Each number is 128 + 32 x the weight over the matrix's rms, rounded and kept within 0 to 255. Layers, rows and columns count from 0. Numbers have three digits each.

# layer 3 attention key, 256x256, rms 0.101, rows 155-209, columns 128-255
140094090164144148145105160141119118102137144085134165118115159202116168083113091170089160125101066127173197061082082146104053184091141119121083069152161208196108112178107166174106121084118130154225065068162119129073073189180099154177187151154148153120140134168244102159158080125104148148128145163173100084118162132106080126127112104121171121101135133120125173114181200149116123091196
096153179113211105153147199140116134120141156003127115073113146089154152089157138129122160117136099204158095174171090131136155147181104105126098095058139135130118120187114116135113116128105095145115156149139133127152144048197188083185040135115126167171150157067126103160105189104113145167100169122079173107132079138162104109120096105105128097127115171159159139101114117138175132113119
151165080148177161099118114151128083088040179089101118178133141100115161198203202078099066136114161076057095159173112105129115222079133027156163137212085058172185160129101198171107168135123131165125124084152161171166135140163177099115171110151070139112079147154118161067112164152094190120154111146131143168143077169088141129080089140093150074164124129128164064121108130105098055081093
146092106199133112076136132150076144138164121104200196051081197093150163136120117182066125112138090141135134093162186114172106126140146130085169120150109137128148131129187163076146139115040138167114130056130069139162026193159118120124202145127038129120123168174108117164139156083079105126180166181144094114127100108102089121154107145174067079204080114104165085094061126135084143156066
153090095088175126173178103131110140163130092136161133096078081135178160113136151169185153103051134146103159207123077166112113174105092141143117061123152111089060071185150120150109139126127064159115142091094078129086072099130172095145107108111160147157137035081135122109172123125128141145106136127188094103132158163064127216112155088170096139058124084150118157198104139130096111135104
160120120157136148106128178145170125114113136131137156101120143157210080121123173112169176132069188059127175148107138118143142057141135145155173180128160106114112090096072127137101160109094152153170172102129099164117120145156155098116082142177130151156120106176156151158092168111164141161127102109097081109133039086084162090144122143098083089093169204166112119084154064127123110113146
162137142150135094164113128207134159077151094144150139068149182100135104156050128142159188125121129111055123202096104047148160114125174113149116118150096096000180128194111148170191144111101118118152155238131119114165146051091140126085101126185133145127088188134154133170189110094118155162158163153211196156150126070173212175135142157156156110191157129196148173121091148118095128124067
117149101097117146064180107108125130135104130047097195137159161204171049124079142180165123131164101177169162136145148132143148098116120144156177105169135149079160135125125086123129101086135146134071174159118094152166110134149170103090101180141147139216109085089092110121175190091147090156183119125171108119134149053099116164133104126156173126121117099106039168156137059166143112094168
120068081151157179109152153059122171091148083143142137122145135100132177150133146106121114193138114170198127097073108114115154127126152105122150033163155112085161144102198108188173089122049109133134130126140099089129128115149113169112124110140104128105143144210097151163136123178095208069134105084132141190122165138167119144101107113102193142129180115120146159077136159012120131162188
172098164134101064158135122153153097150102102158147118139127113098218106078088083101123199108139185125156096122115178102120103086164116098096118159099133130119165169101137103100112073128111108166115145173073119151092098080152112073130118111128158097026214088197098141090117106144118154151097168131205146115122170085132101086140072120109162135138104115145095173054059131094101162133119
153124129078203142130090104079111098166127157076189209120100114079087089110090127117122129064128177113072137086139122094167124093135115120157182097160067100152144139091147120175112179151157111078159205102113096109116131113155180110097151096100131162181128113160176138119158184143153105147136135120158149160115159123145123093198166103032131122155108123084109102131074076168138149124167
183099085156101102187073100150139134195149144135148171103125118110148098112149102124102090161114055070114088206203121062147176121125151152120082115160139138116084057108107061095149121101076120123179166129189113121134100189150132048177082084090124119182099155194129120107162119115143077087178097105178153085090207115140144180152157124114192099151167167174088127095113140177178159140129
152129127107168115178068063185101196126108141106142175118133099123204186135122147129073081113169062155116088096142182127140148097137218151120093109102160147140139072100107148038150141089131179109075089046074137082129094130102135060085165160137118131144174100164095153169090150159081178179105131127098033144122069111175135138083220170158117098232139142071128065149152118110191077179068
084125112153087129061116135076108071125114205077172142057175143077080145132172080083084114152146129105176146179129150099183074202130162141166169122144085169122090107170033169105140128162086203129147165098138148106163164133098139153118123157134085087155152123168126088111104092133160138171085106161088111128165061090155182160204108129118136142153104188201036137080155110142080163116079
106098153123124217121079143119097073163153112188126146095100143115100137133119147086144123141164127095144182161112156141087168118118141195030085129131086124122120080117179174148070127139121150109099116077124114143148124126125152112127160129161108184130102125169122134097099157130123153196058109113162059123203121100062191102132106129140125102109113117163134157119115113091097137099091
128121161097078109216117154167129110134105154135142103075149143126092143121184103067069092131131099116159153160076144132115064117050137133134117076099121111144156120092109131146097098102196095110133120077097081160158071126175159098150086079135166130131131134087066128160123131136066098089147097190147117130134090159163113168165075130113158104166175255081122187142128072135090088146119
092123131128093062095086141025140194127098200111067138123113189131154081150053089141111148156062141113110174108120156133176140163150205042084177104100127154159019072139187095049088031081157068101131111137114125142117188163141192064113121154116062172125168072130134050176125126196155080171159159104164158051178132127120139100192134152131172111123105182105096080146035095090150101062128
051120135178138065114185110099151135142075077121093098139147163092133123157155132058099107111094115120086072160137082110153115110135185114081181148143147145129200113045145090125164219108130160085159145162185121128079172147194116064139164163139069167180134097108110134138088092109102141146167176115125151169090108109194087080136151150148100119100159154170152101151148100132185129141228
151165106149141115166052169122063129167224096232113132078146144125178127121134168166049115139132122136087131106129119202138100114136122127191153082123208143130135089079135084150116108150071136140192115191111135128129113147146132120070185119089159136144105092121131077152099139146100157109149119172124203102127084125157053075155166170103106145146109099129116204169121083120083097183086
129156153157181176196168092129140094147178111149113101093156136168135166157114111098020101135097150227175099113148069128160104100144180188134155103115141117136104188127162150101147184116083119145100119087146116204049177077121119112118142146175124096157120116107100189147050183126168103116161132165114143165157168133209193113123210140090171065193146222179083091103102075144093103123078
157110093208189120109152165146126117090125137052130202127107131128076112124109095162146093171130178106165122149120179091137069137167117084080144129137075084125203065161128171153135087085208127109189170094113107149105194032192117132170135110106128131110089194154101164133121170134120172165061135110155110161116182136153132150077105109061129106062146143179206103059087101123147116171131
063113164122103101180137084081162117079112124143129144113129162114157070059169112128127104120094065126158105115122090138162184131157147150089141190121162105102076173211169180063147156089170110104141141114121134083085112127078120139108147192162225133123093128094118111144196110127181148131120149096186111108097098126163138096147091150118127126097121101113127128087074115098149113142133
165114071122167099115163149095100112121122124104152089116147162166119187143217214086131091139117149106095070146140132136137130146202112098130097135098104148127120118025106114113173042117100165145135168101112167071124143138125191089059095157135152154095181140089148069110118194121156082042118138173203120144105155133209176095097122114083154188176153129111189139176095097085098122136106
114139083073164185137116145161107064041130156062084098130113096222116139105119062156126101209101114158118107084154072178100110143095104212190120165126179137047097078193123083118110109043117192121095107094195107213108141189145162098147151123155128115167144164089106136172131065110156124159120188161132177190105108080192125170105164139197181107142139109158155131142148146070111171149096
145171177161118184146139118185162115098182106111086126078137190118088077152131180043141149147160121113169113146153135152080128106136150032175144157139178119167081135131141223172200124110143132176132084092192133165074109085171143110163114075092143066186104117126104096149155097111132061126095145150183089142153122150138100162143103144189205145089144083109139119143122092102130046162134
047123121155145126171099076119157143135148156205105139115114060092095096107098175111124173148099109102140157086098165131152150137104104162152196118102191164170118160139122115166121134181136137146127076109130146100139120166123062195106129140106112172167104208102132114134068085141174104105133131084149162087113096170115112223159106211141024137081143199142135128207133129088060147126148
158131157111102072126159116107000134140117122154115112151160139160122117107148079114064149166080072148168101114162120112099129134131173089115122074180063090131144189137040137208095112089143154130092107151211161135103135161084133167234079160107169128117113117191159140140081102098167200124197215105147148092167080178100130077144150131100154100114162035127157118087119128059156166112155
146089130109099169118148120061117089138163187219137081154075081118101105159132144127106088109125159148210150156122110167125152155114088170095175150119070042164195114118124063084101069097181094122126158134149108048097155166059108157141139105065072120086094086124125133140190140138146122105184134095106149181089163143108086160161179116188143184155102115115095162139182128186122144160157
117128079064142202135120193142147051141141130183126147102104118167135138155141150148121099102109098174105160143056181149152096136197127087101135059201103088164153111119119157180086133216125140101067158200189079126222136167225112211133144121180132189158122135112111099054136089138076041093130125149110200065161142114104137107127181133160147165142082137126108148001098138137155127125065
170119104157114115131158134189135144124093125133143130193127123113125173108110071174150164092121141160136091200126218144120200050150151130131135079135128150121133102146098048105080150196098157115075142129117171060116055086053163110096118054111151130117140104123158179186145135101119096168138157155098167127128126168141065130102120061146171153074119177087111142092113118173054189155085
164146096105124142111147130108182126156102185095142142129139204176092139118093153124186201149117116090190133152165084104154159119166120125063099156125088108096091145134111104121128083078136179059133074159185142153118101182145169118152088120173206119112172107148130109059165183168117150130107198158067112127102174139047098133139144145134105139153137230047124131160000116128068107182075
195077130133168144131069133176161148127109160103087098096110123111192158111085122132079115070106178086210147166163150141183130194105106168150115050055134049155073118213190131095108091100051051144157118074074087082165123116195158097081125134131128097127157084087147171182143164177106144085118139151126221104148048147137124156142087222117199128086150167097100088121101173148196101150072
100137083079188147103108164085156116151109179121072110106161102187089079116144101073123113130092085121117188113171094124143133124123126136134139149123080171126113123083207081134114147108120143124121095098198155085144066153189175083170148117141115129170114192078140098137169129190142149150141174108053164103094127137140100122107050121188176158057102146155085146215170110116138127129117
154112141080120135119114119162138092126110152092154133091096122133167061100148102102143148138091109096145051066068119105076115136133074171171169141108106175109209214117121120148110137202087163112138138063096150081115138098056101105135077107060173154165176142109194126177102139101137146139162047151160138128135146165061216131143210097114093123161134131121197204125153115125189151178134
112175199048194147153135196153183122115153113133087092164159120171144138158106137114121181130197037083140168120074114146150101093126136114137116164109149107132079104151118146147133166101141091091232103150130111161082145111144155164239074189143129149113143097133134119130100150172134078139104067136135126147118117114096133151138090102073096098098089122086092123118131121121090089064137
065132130125154113078125146094153166133137114169176094195135077116053106117086182164145130192141179143155229156100147107103154149102119159069195149115070154162183089114036126059091158142087094144044142168158126141176155059101103164126173097120125128147109140136098141156107174126104090091159163125128139215137138147094099098095152165108131090147106184074141094045153118127112104104166
103131117137084117165067093186145097105098133127146162116116140132094154119080140126199153066044124164101144164086133170100053169129153090137112111145150131085124049156105190149173117128140108131119165162161160089084152093185129133111155188144112229141092153173179118127075106089123089125132114114073196118172131151174139130124125138094195181105140082114088144068127129172096116086164
098125135158150191059121148123109149085132119042121145123085127188153113097090131134091093151129146119120102126084182126104134151119141119124161115171124120098132190108113093124155147139106092115116150107184119156155169104139125148126106157123133116135123120120114119142181154130117142147126170114149142133123121096174119109154130123156076110197148090136160072098167111172119189195133
073137126164142172129120120122140189116136110135119114102115101143084141155113154124204153128123167104162131134076119121151126148103155134084157167136124164127125123137129124138116093124160093099122111166171150189125144102168087178136131094135085074097124124094103172141087128170152096142158122141129067140096135123150134163172160122183100106098169141120160164114109098174120094097133
096126132171124086074156138121154137091147115165185186174091059137206153135150101139118116153128121146141107133179107127169119167092201138051108105130114121108138112087130147092130082098095180131125093153070169118132108182163144152129137113104157111128118107111124109114098185158117147115144110124144146170182116116145133116112122140094124121124132170148190164107147122142130109090123
129168127115173132158084139140160163096123127161140150102125126138085148147126162107134095094142110141120125090174054159175187077099108110149143080144101142142101112130123107154074157157161135166127150119189141125133152116156138108114123107139154146121147133162097110105157114162178086095092145122109118085110126106110126124126108110100164138138140116118128144111087096134129094180117
129106128097117121162123117104126103126116115162097138149082127133137148137158144104107129059173110124034116161081078122166116150106113123127114145134177123144140111128100106172137146152140176146188115058161125123072094127143123124141170177123129091113158154127098096100123097159189137143160162156110151176134140138120119113100132175071095131154088129139133111113176143045155132158091
156150118141153137135135133100134143145162163086094163118128102107164109146128162168162204100166109085145160128131143146156222154139166154124106116182189176155123100132134145080143132109113127118141117115126156141123115145172122116111162109122127116115157112127153133126177170144157152163070060110189157128075122152135146192167102118166129112134107092125135157099152146131126101138114
134094141142152184165118162149109110161147139131141122148103175161141126155122075120184100129116176163139107166085154086143072135144111153152103193105099136104128103168135173069101136137128095098107139223128104138158109141145112108104098203102136115088063131087098140133096142075169133132179116094151100145140136154105144145118156155149127177126136113096163108154153134112167126121108
123131110140172059159146157114103178134128173131128072084121091121170109116098085108162128092154153181101196142133116114136122129099166102131076178138079130144121063135104156120104102106049101116102116177034075145145146116100079175176157085124129088128106135139124115151106117186068062097130133146102130136077193122158154125122128100061123105095141154093144143182082164119138116129198
129117138105144146180112127109099149149149117121165156097112133145171116129093132118119112108100100077139169092138126066099174054189106146175151172098124170097161141092126135109148198101110173177074113211172126148154122143085145128126088117143121102236134129185179185113104076156113167082119079090127095145152162109089131173119184053195134103123157155100140136141149144153065150122169
171135137112151144141143145107124149152158141123129193097086118052097152110144152206168180065117112140169190140183153174067131100083135151135124087173119137137122141128142193137166113162091142118102151221086163145175080130132114108122132103131181148162118132155188148207161167112136157113113143168140123173162158101164122128141110131213111115054141070158180131080152082119122101142124
184180173112162135136100078111127131134153133120213134114111092105154162150108112136117160141162121128172145053188137137092126082105112135125211110150100141099161131148156085158148097142163127103120155105103138048102151163122139133107133124168149077135116078162141106163137119148141088086179098145108095157134064093118164097093113094167206061151130157155150138096080041143157145152135
155108154114052087133125137136163139105153067172117151132160111124135119138084087072117201107142122106211160107086104127117131123110166092180139076152138101086090118102142132118161070088151098193170103123133128149155108077116129159123119141175184152105160142174124144134122121094165131105126139098148078128152152088120146172080094161111155115196147199111134134128088098165113159182136
138119082076129127122111137200131168126091129138124155165117142157137158151126116155107130094115120130124125082100121131094157142144129151132115107135091160148136177128111131113108114134204168149130145098142130094121091145148120153146095087136127152147119159101140129164116131105107113155106149126148141132143159159125143144137158149077160187119066152100136157114194148148102146100164
100150091155148105161063158124058165118168118181122144160107140135130136188187178103159107143143104102112103103092105114122134074113147138138151133126131115137122067079130123159112122144082157108153144111083140148149072157130162119130136122151160159148105122104102110129110084098141151119153140130100116135133099129102111127113196116119124149139159096078162166175114071097152105125161
130152086173119134170131066126136096081104110218115142156089120134114096117124194110154100076133120074131148100113150176090087173119143134111080162134169112139115142145099139088129110141182140064133092145126110059174169161080107144103102126089097149078133125088135126121111140091111159122141114140174132094086110077127076111130091127089142133126124151127115174153167110101120098130133
131082105121117088167079104111120115126123157158199148140121073100109176109061126123111085145159134115255157099163134200108095167129096083098127129109111096156118178118125166176137134086186117095208130154047129125116155176114108119159099141116126097081183146199136095119074099146141139099091147143099075097128098185123059100080124165132193089115148136165116112103100105133185141166149
143097114129141088084090139106075125120114071197174116136108138135133131164129160100064101163127079067155137146119088120082154126149092159078128146136119124144117203152111090099119120096133113138142142170194141091084091101166130156084090134168119116182129118045200160139156162178113125149113123166129172154106085154085091152131135141164145147166164118129194108166167124166119166120114
096113124132122160161129159128113122131133118160095108114190203143132105069080199107141088101109053165142096092225180149110161114106190074111139095102077067133121169138160127078158125140106087160053134171132152119115131124136117125152132130136137167165155148180125161102076153112117146210135128067177117067203103140121131090103131119106202182097148143148097154171080146130112185059073
# layer 3 attention query, 256x256, rms 0.102, rows 156-209, columns 128-255
119157116099102094151099048100135145156129128109074129172114127134083105062110121154130188045171149098112051122209102111057155121109087099077106120131104131162099068161096092120152166105145122175098185141133170201133131115096162116125097157152064133131034140118186094139135106151128139072110121134086183143074089075177100126143106153100097118087184133143124137135082098166137128158094
113128129102167085171095189151083117147098213090108098083097158119173162172121141177213137039121165175104101108156151088156111129122139067177135069086113100171132114151143167123103098139100127141166151147093139144169149142049163139205145036133117106200179158075106163126159164154145087149114129099147072133076097144123147106135096111169099122189115146119107154136070109147077128186149
214143092128151137140117186144145132164124140091146167049227197133149125128104134114163236111108129141063109058110095189131113148113113097123143102079130136161119108143178126094052176116126158112126049090115125084099163206103147217126065101171233110223077150085141125144208133130159174132176158097135201178104143118131175133100113124140158160075164145062091197173124148114132134161147
131079116126092154161081059245097054103120170115128128138142148146153107127133125129089092180145183159200094180077178142177107180093155120110099092107129114157146153089126190145073089151125099108097190098102107054089130117186175123155179105109081048052064051165149142082064135078123174151142122138153149102045159093129065135070186139119112103142084142141155091192122117108083066100123
135105108083090104130175121097138130131109126173098130086134103110109087088143137182061108134165077046128121136161121118153176081119171110093087060122104091152193147098139114090136127147185124137144156096159119122172134132135143133105142173177181070128116114101118144064188120117153076153076111094125084116136071104146117049112174127131127096181184126137097095167104108150107092129150
149062130123152127099104120144088121101089134129151057066150127144122117129145177134112102104154130113074185107119076102160163071072167142162092076152123127102127077158136150159116143127132154184123067197174127120157106176030107148181165086119105109080142133141125161202156075142088093167164116167133102137089095155116164098143148104119149104165084057093179070142009120131098141197213
082118075143069146137161112056146128148080083188108129141180150127095113120103164129129137067158177112109118137132125115114177107140141073129102124173143098075108096138156107158113147121129132131141148138147149114163102116170099101072162157122111165100116151187208152097094121081177077155096113124166120134088141079116109183186110073153100070115109079137104092128168131162087098098150
040128158165140098109123168093135151141200123163122156150137122062137141157153137191103146188169161116133080173137074140063142128117126146158077069107169105155116094066110128133129140146163138137080148157173077168102141130085115102142063138135077144148115172090102082138069121190166113091147155149143140170122194109171151175097214158099109052132170154170183125131152149115077130165103
186069154100136123126133190123140137184106184106136147110057085114165122199155156087068178158100105126139154137080112028121132148215096156119148098102082206093135121140103127044145057102144122109122140114137130157135150099158163113126181109138120118128101149139091100205135098160137111151148059159147104102138140156084155129078185126109152105112157106086122142169097155115114171125095
177120171085166130162153069075165113071097112129124115117106173105140098108107185110135132129088182109159082164125085118126223143129098044139121058055090128184084123090152110131114124158179120089107175154162149065169136171119167135149102128071069083124064102099128141181161124118157255102092160107132154188082137108101181122129122093119054098123106134098141112100132085218153078092183
090144088121133084164159100146136135097149108158178181150156189063148117090212090099130172134140091067098160140214123137132167143151127148106130118167096193160095046189129142167158173100109148108151122162176122091098164155189135131162149122087136176156132152091113145157078122135127091061123098132119097076173124174109127105138098132099118072041160121132133163140113159159105061111128
170160111165140118141123089212155142171051127138074169139136104098119141159094141152126173129169105135182130121123138179142143092167133162172135218121034050086114179119083112111093117086156116135173141173014094112113122087168098171147090177133100075115120131179139079046131080168130194136080141138119103191150142119125129133145195137127128144193124100126135161094201133080128117234123
093104122168178087170140083164106148127115092167131149051182108121156147090151057102139163167098160124189169135096122141080107089131101074169067144190120127159114152156118108142168195183128159162095124099185117125136139086110065155111129154158140103095110133131210194135101097081075068184100130160067230135080104083155167144105156169194185150072189121175110118082205104093152146119132
097120154108169120162102116181130153203173143165114092209137138090090101099158135089127117144149146154170144111171128153137088165101145109075147048112120135155109091128142079166100123139130140128094082103156173142117127198090174188122213098143098092160151123154160156134077158080182134134154103133119111094064046091117124130135100136081172109149146111111094130070081132198089106116153
180119155119158108125132191161184105126119141101122139089156151167169101150086049181157151135185104119100127123130128076117132060057152075159098083134179162092102113121133123061125146110137152127158128151162048178160108117169107145175152115131156132119114124106129120172158123079101124154058097152108100129087105145131158058112102077156139106119173131187106069109101058163178160165145
136124168141172132125161093069134122178050130159137153140114190146135138133132146107178222221144107186152106152081109167118139134207164113101126113134099234179181131047183114126073053167116161026150100122131128138159121164162123160143176106151058170085067065166135112145127144142101199169130033102091102091116097135118084214032118129169128125173093104114139059118134182121115141078110
068189129160188119152171180096087115175086079138132108129115151103186159098071108161085106099162117094065134181117100065103163081136244148120143127093155112140075170109130140158064126180199169091170138138162137157193141096125098125122175133167140147113124148127118159156109226140103160164171125148114123119086113166131158095111161173156159106152150113139187150142113084092150083141103
228118099097092092128158089134115114105131161186062120178115137221232170142112122152122119136189055126049120065150101105095105085162107066140126080124131182123138175067130169090131002078155107145135145115157134107226131089103086153155104161102081171153165103184097165157141129102185157138147135143128131084179181093130129130096145082095085110100064136142144115148147170095166194110115
115152169152129195106123152151054106142094171193090120088155116091186055164127075105137134120122134147141177119141120112123130099152073153088129125049139103117087187142119127136146110110196149143201124161118098124111125151131130111147125198155160118129115110106073156119153104138069098157170121167112084163101160191092143169066134113079172156133134166127181138146097170176108062190201
119128123166131164129090145113152093126164121097117150108164129087133162122175129147070201080103067171184121145140108137079118116160043126095060060103105143124185184162116081123124121068155133055099141107205194120157137166140182099115198098081131142144124150121094188138056163097138156173146070094183170109153144115127171125107105101147143130051134156171183089156116156148132065121201
112159180167178146121121139114179085110148119178136193123130145139140086137219144138108188184144155084182123176121151154147085107174107163184134140103130084135148116140108153158135122087134190115149137184101052156132130141105137064187118116161144127106067155137178109131080141075073124151116125108094095127065081139134147080161145098107127097160209114134129130112185056149120081112168
188130138190104090177148130168148059031222135121156124159098138169124176132104135122119136146169174164099083117105114208180155122126142109138100176099139085147107123091179161142196133080174159105219088126134134141089116115107070108129131109106119184079115152094133172103142100135071124119111133121119116133139181086199096089073072176194162095143184214161140136218161101158131144193136
080153073175163163111149173175076123094116100113148098081173183140148157142093077117136155086152135128100109130166187088113109056140128153073114123158071093075104025156079132145129153091125109123135093105080207140111117171155131123084126150152138112098103138125103147136126131105130153127139092150158108159171072150116130124103112129121169122150123180118134157136183229097163120081147
081102105079167123149118153157142132044133099116112091164146134114122161094091135129154124101170120179200144202088098091055037210186135102156181092172174101153110170214127192148160100116135150102122116152183151165056166113103081141149117119121149107096197143095100145111092104175143114141123167083105171120170154145170168170155115176082189140153172137110145114151131112149163174107121
064164171150117091122086115148140156179069138060118125183119099120170200102192137098133136114085128132202156135107113217118132123079169146200115169174117240131119085114086196125118188135091152111133124137031085119140139172085074107174127134123164155054197174077155096126146157125192095135197156150117157119162087160045070101096131135047121148108118075158118180127133144164112132103166
203128101138185132091114155140099144170144119163069057063129120081111121166158151092101099175162120199067149109138150155122093170085178119152106102173173134151067104171171160130125194108145061142160144128110203135097159122177117158142051120096161133235104154136137119168075073173114095131201183074106169091110110216179140137075137082159123069174112105123153167178135126102179110107074
181209124115132112081102136168115137099133165151050116130181182074119106175154125168129127156096080155060161175129142108100119157152149147115105101120135093137128103087172112029163141148170153134134159070125127102102099125131127049117140117102121117101126156148125133124073150077114110086076147151133129151135110126185151140119165081188127142166096155098123104141110141118113114148105
101116100063100094127097034123035041100095108123119212132107131168160097142089157118152087085075146090213137147083087119097151149139146155171139097097152086124158074092231133173119102135097148131151174236150099103145120102116097138136179103131166149034132089174107128113101101073099126114144154084133152090099120132137072085143127188033166157073126087198163197183116108134204095146085
171107127075072136122082060078095092072100139088090058081151145171117081106148129155097070221127138165158202083157143136105118075134166083124163143161097060127180084152140140076142160097088159124094041102157162102108096141163103113095133092148077142150175150136136147068135105134090136118093132169089172150078113122069185143164163083185093071114099167123197131206127064094092062151141
117157147150106132099155130107125075093124099164087105159111084147149150178121134171036091172146092172167098140111093172063089171125050125144118186070139130160205074167132160195117135153059165143106172153203086167156180097162164165174139119106157136137167154089114144118050129105129127046131133111172126135175135169119149207128119131117171119163104130161060098169069140143076155141109
125156156139135140117114098187137081106106118102146172140080092210214183149115141109119101147131096111113061128149107116127122092128131219175106122087131060138176146104137128035109178090100111132196073131166148102150159114154189129136140115072156095124088143162163169185159042118127158188114091079045132118116131119093106158167146147139108154149170135128094191080184167221180115180114
130167139178107131106131139122079081122066115109165071101110193087140167063120159146116150148166189133128093099074130088130104146100178114187086151071100148121147105119144126120091125201132126082159111132110146176123113140086103088110142147136133126091132153096186096109087111099162081166057050109083142138124125143058129199156074125162183141086083105136044111160090143098104081096157
151127114152185135178089191132153153081139108143135054153079061133088135101139160134100078074151178113143196074096132095125109140150145132051129196151144104082208158203145140152130084095164112159163125047102058110152129141187108175155070066067052127113046119132065122063109192213158192100099162154224150160146110126122151100098160123114073112165126149098126157065176095179069063128103
075142115114061190096067136079138143090061141166194127132149202092126178144098100113186068090174219138110152166147176148157124129138055123141157132161079140132070150143107134109124147098064162119169153149136126136120160145129159192071077206099168122154115179109072085124057150157172154118086141123114107076192149212153159120104242087079144170130107160169106122111153065121118125127042
104151187085117091208126126132100124109113177179089127127117168111093123126105132186147097117071118027098188113156139105150199088125130172108070146112069198084108140194123098089170168135118194156099095101123146215152110150114094139086156137128138149158119115082115088156170126106097145094172188125206109139178130122169141086156153134164135125148137159191172164089125133138101074119190
115120093163161149130085123174141187151130130147137168180066118134121141165132090113124096069107076129083151171139069121182196089186198172115140078145083111092130186158154131180145116146125131134094098214112163101103102109125070123125142152154101166171098114151208134185171102087058153105154118117086195150160138082155111139156128141130124126110171135178189140080137110134166081101142
109141097138123120109152226136122107133143167153109185147079144132130091125131155170093096112144121169220135132131093161131117097132185129112086168082086102107086080083117151148131166153114127128148149120142161082078087149085127143137173151096142050124160139163129135137118094125101150100139119079114131151149131118159129098129100151109116155109137120167109125124165099167150097101129
129123094144131136135117152168149120171114159129125104109135127135077158144104103104109144136113106161088122142134124150149105134185147115143104134141114124093091121152126147118161131141098141125171095090117065104131116208064116161135107125110158124173139121099105104157146137136118145103145161104073131171143105132134132108147059102207112116076135135127073172148113110191127116144128
163068165159107131188130122167132124137102126127115108125132114103145144130170131072138197117080200084108178122181120111070108116196096122134115159046100121128077137110140172125122070117087119113110119113150136127122149151134112147124151109165112126097126118126095137130114152122128142117125145091152107143087133092140171113127101112183111157148126134131085169155107186088157129154149
122128141155127095137125111130157105140126151103138134097148093067121126116110095116126140124114123132110118126110174163116114115143165123114116139125142077160108111155159103123143111121160116128157069100071081128102124122155114124110097057109124147097152089160139158099115125083110091122118204159154095137138098151179102089140094145170130113085180114123120129130120133106110123147139
113106151083071151082120150106118111153174146133107172149102136136137120105106119128105124090159130123192123130124085151109118068122160127086119156135146222168084136122163109108108210090187093083174133109134117163100171159153116096182178124134073164117124085124167098091154132118117050127145117091112122112114122106142108135142139155137100135025114134146150108132114138174102126132104
106124121181178116191128104106155086160152116139206158176140112144075177111148140084109096147150113152108115161138107154074092119144168147092128042129151082162122118122123109152125152113139125118167126145098117094100125105163134123100130101124089124144126110119121149127129109107147112154118148151114138141164104134140145141142125093113161140159145106137139116111063171118119135122152
148128080118134118109171150108120136145126087088158152101086075162153152096122126113112149159101166096158148092109181159131157099156149112120107044144155089145126089078136133111146101134110112161121185109163087105160120135085110132142130151101169120131075116106161131142131136174118108106128125150056137191112156110171161153065111082144107125169099140140086167138098112149146136125188
095136112109113110185126130128145136094141102179075111096117119140135131131136184139153090106068188064168145151151164079131151111157131187088132091150169113117117103151137103142156166188103155131100120168180127124223102153128142123131096145142144087151088140115144157153085097160201162106114172131135083137164124144148175157078115112126086129143168128190148117175190078149142099091077
140118128111069084122126134133128124144105155111085153139135074060099127144127130122116148131125106152169157088074165177067185116123074173126153146147130129102148114088129105181116102225097139175156134119115129056087091067125126140095167109071158072072161149132114090156104119118107143079160130184107107152117122155171130145140143100178154129197113140137168139140087153108158138105136
075148153114114160111137079165139139120101157170103125116133142206121112109126080069142158118114088117113186163159133124138115110170095090080119105086182089119092108166173113098144168126064134150111094122201115178054190127089143217150106124130140087186196097101106145125185118138121124106111154190158144160163119105159109143109143111142167128075161178148121135021127112167114153099135
118140136198151190137155161138197138174136211187132158173177140106154149117123111144134124130143103113166078198160132159047204135149098109087137100215140103146158166165117049185101136145108145106069153168130155099133109139151125140100121146120106104097112099188150129136110143079187161115101094102069109153136088156112108111116131157098121181147160115135119168084115178121103157105145
092110135119172146146133125044112145124134162160112073151120146098121104140090106129064181140087148165137117124155191074135120118107129123180173170066096071116177094131133125095119104090115142123140152129140143154146197076151120153137161106130129128157125128155116128143066105119136134118114168135069105094073115146090142112058134166104122083109093098155144149118146117047123147168184
136135163131160203112148194116119114172109080046118116126076138107194072116125157108183150126138067158124208133097159060188157123137175110135124106124186101149128154104130155097097087112118128160120137186121129185162152153164119133206108120089102119116140135096135147084182147167124133144104111092136109194148119112089148129142143153146111107187140177113100172113084105083100110135114
155114107091082174098119118151134070139142132090051134078157123094071104086115131146047182118126110137139129102120104214122172165147121095135137107141126130126127103118160121175190107121171142142086135147166076131143112190117144122176083090110095152110188140124124147113149151115149124109121119165185128146134143118133133122107086135165103134139089116156134156129182166116145181084170
127124114192133081162114179121100153113107155092118137157154115058092103158082149215122128075160199158064090144117069142148106144103103122092130130083154157063170098161163137149104149089152150125150150110138100121100156060093100145143143124122126182110141146150150154130141097081122139119076091108139152093194117111081160149138159161120141164082098160115093155057136133139113165142099
097090129101069150092157076149123086125073149128122086178096107131067166076113176157150123134086149124104130137118141161107091146046075103133126135163088089122124117154085045131121166112113127117121119127135136167174134062054147106176102109091056149148116121156113088096069153060157125141085109139117119110127155116146181093125132117102074166086108067158120145093072138166099169191104
158143114108166155095111139104146076116073134141140143174099101122135185127085121099082097137123126160145176081168160123105041096175058128094095095127123137134176095155147085142186132112110070155128103125140071153152111068117127094176126064117074119119092139138139125185120147114094134122189072123169156098160119153122198180167145164145169121198099131137147145176139154078141112112144
183184130143129098175073219075131108115122144132101050139128167136111150124102090120120121169107102190176147215165147162110160104111186129175147151107114153122123125199131145147104145126157086083109156130173168179058115117184138123148172114100057146066180154171184138168209139127192128104097146101178166111107108133103174123180130027153145113088123116117166180078141051057199173125130